Weights of a small transformer language model: LayerNorm before each block, learned positions.
Each number is 128 + 32 x the weight over its row's rms, rounded and kept within 0 to 255. Layers, rows and columns count from 0. The size above them is the row's rms in percent of the matrix's.

# layer 4 MLP up, 1024x256, rms 0.0851, rows 1019-1023, columns 0-255
size [ 76 109  94  94 111]
[[182 216 109 214  41  88  98 111 194 216 170 115 107 161 134  47 156 112 131 173  99 136  78 168 116 106 133 109 142 128 150 116 121  97 132 117  96  85 102 152  90 143 117 122  96  74 134  81 123 127 141 157 124 115 107 172 137 105 145 146 115 158 124 154 159 130 146 119 197  65 148 122 104  57 104 120 178  93 141 108 165 173 167  98 127 117 136  92 130 152 134 130  78 132 107 134 116 148  97 161 103 149 119 146 149 111 122 121 116 102  93 129 203 185 150 141 159 115 121 136 149  75 167  98  95 104  99  95  91 135 124  93 114 131 113 128 124 138 143 137 113  75  84 103  90 124 115 147 157 148 162 158 191 172  83 105 146 137 195 118  46 197 126 181 162 133 171 125 140 125 106 154 135 163 171 102 166 144 167  80 124 138  88 129 166  96 144 119  95  86 102 150 153 129 181 173 120 121  43 122 109 124  94 161  98 105 167 132 159 158 155 107  62 136 149 115 150 108 130 180 100 104 178 162 116 158 132 108 113  93 129 111 141 149  88 143 127 120 159 110 132 169 213 114 143 154 106 111 125 134  92 133 115 131  96 179]
 [112 143 120 187 138  60 122 145 120 153 115 106  90 167 159 127 167 163 126 111 125 102 106  97 148 117 167 160  83  93 169 103  72 136 101  85 129  78 115 176 163 122 140 166 108 177 112 137 116 154  63 108 132 186 130 115 116 155 206 133  74 107 115 136  93 108 102 142  92 128 139 120 163 135 113 129 141 195 105 126 203 125 167 111 123  96 124  75 151 209 129 202 158 165 142 120 146  56 171 101  85 163  99 143 130  83  99  89 165 114 112 145 110 136 121 221 193 158 169 162 142 141 127 138 117 109 138 126 168 110 105  95 126 142  72  99 145 141  63 105 118 135 138 151 112 165 150 142 126 132 193 148  69 161  94  87  82 144 123  54 113 129 140 135 158 114 198  99 164 101 100 126 118  60 156  93 160  92 142 119 104 123  82 197  80 108 118 155 143  86  95 113 102 135 111 110  85 130  98 166 156 148 115 138  86 137  88 151  70 172 171 118 159 187 108 109 132  98 132 136  91 102 148 126 117 139 175  90 115 151 137 137 141 173 114 136 125  76 114 162 138 158 128 102  91 126 133 100 197 180 139 142 106 162  81 130]
 [133 111 146 112  91 105 169 158 167 124  63 205 163 121 145 132 102 152 160 103 148 112 107 100  96  92 133 138 192 118 130  95 142  96 108 189 141 136 115 140 125 164 167 154 189  62 115 144 159 193 104 155 128 103 160 216  93 165 125 124 111 118 121 155 203 113 161 136 178  99 139 128  93  90  91 101 116 105 150 145  88 160 165 106  86 152  98  96 125 119 139  83 112 106 106 138 125 125 186  90 117 197 145 111 122 136  19 154  85 152 124 133  60 155 140  92 153 128 121 108 115 101 179 146  83 157 129  59 112 143  45 106  98 130 104 125 112 168  96 120 159 130 130 103 106 149 140 118 145 110 166 144 113  96  61 113 131 227 148 112 101 204 106 102 162 104 169 142 108 148  81  99 104 141 130 106 152 170 160  72 137 180  80  99 111 141 135  80 133 138 133 155 158  99 120 167 143 125 188 136 161  76 146  81 183 153  87  93 118 154 166 116 146 166 115 168  92 146 111  98 116 144 132 117 137 128 135 147 123 125 117 119 166  94 142 108 118  94 176  91 133 144 107 109 143  78 139 121 131 116  63 170  76 142  84 106]
 [150 147  91  98 123 118 119 144 193 168 146  94  74 113 142  81 192 149 160 151  80 146  98 169  53 109 103 128  94 169 150 140 144 121  74 105  78 151  68 137 155 180 155  96  77  98 155  62 130 206 104 120 190 119 112 160  41 133 129 105  99 146  94 114 156  95 126 182 175 117 160 162 118 141 152 132 129  67 119 105 132 135 131  78 114 120 104 139 160 161 133 115 118 147 114 160 125 172  76  60 156 132 109 102  89 140  88 150 135 129 113 145 117 127  67  82 137 183 136 132 135 163 150 151 113 116 118  91 144 143 124  75 120 154 135 101 183 115 136 120 110  58 148  82 153 132 155 131 132 145 134 109  62 147 121 150 172 112 119 106 120 181 147 130 178  69 142 125 176 118 128  96 127 115  90 110 111 110 110 134 148 115 191 115 141 125 104 139 161 115 126 101 163 149 143  66 148 123  70 166 170 188 136  89 118 174 151 150 132 138  76  74 129 142 161 127 178 113 127 148 108 145 183 142 179 159 136  92 131 183 110 152 113 179 109 155 113  64 152 116 164 161 145  57 147 100 100  97  90 141 138 143 154  33 148  84]
 [134 136  94 142 148 129 155 144 165 137 120 109  72  99 149  81 131 115  80  93 138 148  68 109  93 151 140 158  99 122 141 132 101 126 128 145 134 128 147 100 138  66 186 118 159 117  51 145 182 163 106 136 128 182 164 116 123 107  78  93  90 139 154 104  98 142 188 161 159  71 102 144 153 122  99  63  86 117 105  98  86 104 141 110 142 133  96 146 174 164 105 172 120  96 139  71 161 117  87 108 115 131 142 176 198 145 109 149 183 152 136 159 128 174 102 164 139 168 133 145 174 144 115 139 107 135 178  44 112 146 113 152 127 115  86 168 152 161 134 179  81 107 142 179 148 125 143 106 170 133  92 211 179 157  53 106 142 169 127 135 105 119 144  76 134 102  60  87 187 153 132 101 152  65 126 163 139 142 111 130 151 124 175 149 145 106 157 103 120 114 144 110 128 177  95 136  84  99 125 192 116 136  87  81 129 124 118 123  74 123 129  53 113 148 126 122 191 166 105 143 152 171 189 109 119 101 120 188  83 123  84 145 152  96 115 122  93 198  65 162 143 104 135 152 125 120 118  86 113 134 100  74 159 185 129 145]]
# layer 4 MLP down (transposed), 1024x256, rms 0.078, rows 1019-1023, columns 0-255
size [ 75 106  86  97 111]
[[103 144 122  93 107 167 170  90 118  45 131 151  82  98 151 100 106 118 130  97 173 126  94 101 107 164  89 139 102 130 126 190 182 104 138 127 185 111 111 164 152 149 118 162 140 112 157 191 152 109 104 188 153 163 113 100  99  84 172 127 139 122 123 132 138 126  75   0 122 142  92 109 121 131 155  94 103 119 131 117 171 107 127  62 138 124 170 187 149 150 107  64 168 132  88 125 169 143 144 145 164 113 139 117  94  59 140 144 136 142 115 159 228 143 144  90 142 124 106 125 185 149 112 101 121 126  90 133 145 112 123 111 126 156 115 126 131 195  84  84 153 125 170 148  84 187 105 109 121  87  96 109  95  87 116 173 139 192 180 104  78 135 162 105 171 166 184 139 101 147 160  88 151 155 154 151  84 130  92  82 174  98 192 106  66 120 152 108 158 108 210 165 130 127 140 157  91 125 115  93 144 152 153 143 167 175 163 114 136  93 129 102 111 116 137 129 122 153 171 120 113 134 133  93  74  94 137 171 143  74 166 134 163 123 167 155 111 135 125 156 126 167 161 155 139 122 103 106 156 117 148 128 116  81 115 108]
 [148 129 105 179 110 114 124 105  85  90 167 117 129 204  80  88 143 108 116 141  61 198 103 122 149 166 152 109  75 103 129 123 162 138 162  98 103 142 141 133  66 170 159 157 138 111 113 132 111 161 169  75 125 112  88  93 174 116 150 169 116 133  84 194  94 151  98  78 141 173 119 113 138 127 147 130 101 109  96 166 110 108 108 198 124  93 119  86 131 105 101 140 137 215  59 121 181 114 141 131 146 181 123 117 136 134 105 139 157 180 133 149 131 113  94  72 101 188 130 118 153  93  89 105 162 163 105 107  47 155 104 203 108  86 107  85 145 106 129 155 121 103  53 115 108 168 116 132 169 151  83  92 132 118 119  91 154 155 193  85 170 110 121 146  88 103 145 111 136 140 139  77 154 133 104 113 120 172  55 172 154  93 183 163 121 113 157 186 134 158  51 149 170  99 112 104 166 149 113 151 120 130  88 134 112 111 168 124 154 168 116 193 105 139 210 147 114 123 167 102 136  95 140 130 138 193 146  68 122 115 137 126 172 166 106 142 157 122 146 130 173 154 134 117 119 113 143  89 108 127 122 103  90 160 167 115]
 [199 113  92 235 152 129 151  74 133  99 176  95 116 112 123 140 104 140 107 188  76  71 216 100  87 186 166 154 200 118 166  83 154 126 127 122 108 161 123 115 126 143  99 118 104 138 123 117 172 134 143 159 149 119  98  93 104 129  68 127  58 144 166  88 112 118 100 105 141 138 122 132 118 135 182 149 172  97 116 104 106 123  68  90 187 144 104 144 161 105 137 127 118  86 180 167  67 102 142 105 100 157  97 129 122 152 156 133  82 116 107  99  88 120 143 143 194 108  88 121 105  88 104 143 137 116 163 105 109 126 111 137 125 109 126 145  90 181 151 153  96 135  96 129 114 133 144  93 159 145 143 113  86 152 178  91 125  82 148 110 112  63 167 129 101 142 150 190 123  93  73 193 101 180 103 165 131 113 139 142  93 120 129 121 131 129 105 155 138 119 161 140 152 161 149 135 147 127 133 165 152  90 151 133 121 142 144 149 106 148  90  96 190  76 155  96 107 228 129 197 166 163  94 141 147 144 163 105 163 106 172 164 128 116 124 170 203  96  93 104 117 132 105  85 134  80  99 173  54 146  90 127 161 126 113  88]
 [137 130 124 137 172 107 111  87 126 106 132 134 196 119  71 106  74 108  36 137  77 136 131  52 174 106 130 142 114 149 132 183 147 135 167 155 119 124 106 126 157 122  85 139 174 112  68 170 154 133 157 178 122 164  84 114 173 119 149 176 135 140 169  97  95 117 119 144  69  92 121 105 197  70 159 161  99 174 115 116 108 108 156 122 170  97 167  94  73 123 142  95 143 168 107 137 112  99  70 160 178  95 100 105 146 127 176 156 110 157  83 131 163 105 152 167 102 122 136  82 105 128 146 108 145 141 152 101 106 130 133 130  50 117 132 182  74 118 170 213  97 123 122 150 115 146 170 130 150 101 121 140  69 170 136 124 119 139 128  74 134  97 139 192 168 192 106  97  71 190 148 106 111 126 115 197 139 137 131 122 129 154 135  69  80  87 101 158 185 188 159 183 134 130 117 141  56  80 143 123 153  98 139 179  90 132 173  79 128 102 106 107 120 142 136 122 102 110 101 158 140  98 120 104 142 106  70 117 133 132 137 137 115 111 130 114  79 134 136 105  90  96 200 149 130 155 107 118 165  77 131 139 117 154 175 164]
 [ 95 160 143 139 128 106 100 163  89 105 152 173 113  94 122 154 141  87 107 128 164 143 187 125 107 104 121 141  87 146  72 131 159 108 158 127 163 119 146 114 126 142 181 190 110 134 142 134  84 182 101 103 130 135 169  96 136  97 126 176 111 115 110 149 175  89 132 146 105 159 131 128  57  73  63 130 148 165 103 177  62 175 143 141 163 136 119 130 142 127 155  71 109 120 115 114 162  51 141 151 191 141 126  82 174 110 125  64 183 165 155 168 123 117 136 124 103 109 153 147 124 135 135 182 145 140 125 126 129 112 138  90 126 134 140 138 124 125  61 155  77 121 118  88 135 150 122 137  78 105 156 140 141  96 109 116 114 101  83 144 118  91 136 119 122 112 179 115 153 170 136 166 159 160 185 186 102  65 119  99 198 182 155 137 166 150 144 139 187  85 122 117 103 114 151 103 206 151 110 223 148 162 125 125  70 120 125  93 174 115 132 186 150 113  99 153  34 177 164  76  42 114 114 108 158 171 108  68 108 147  94 144 129 116  86 117 110 153 137 185 112 150  74 137  84  92 122 101 131 111 134 161 133 128  98 161]]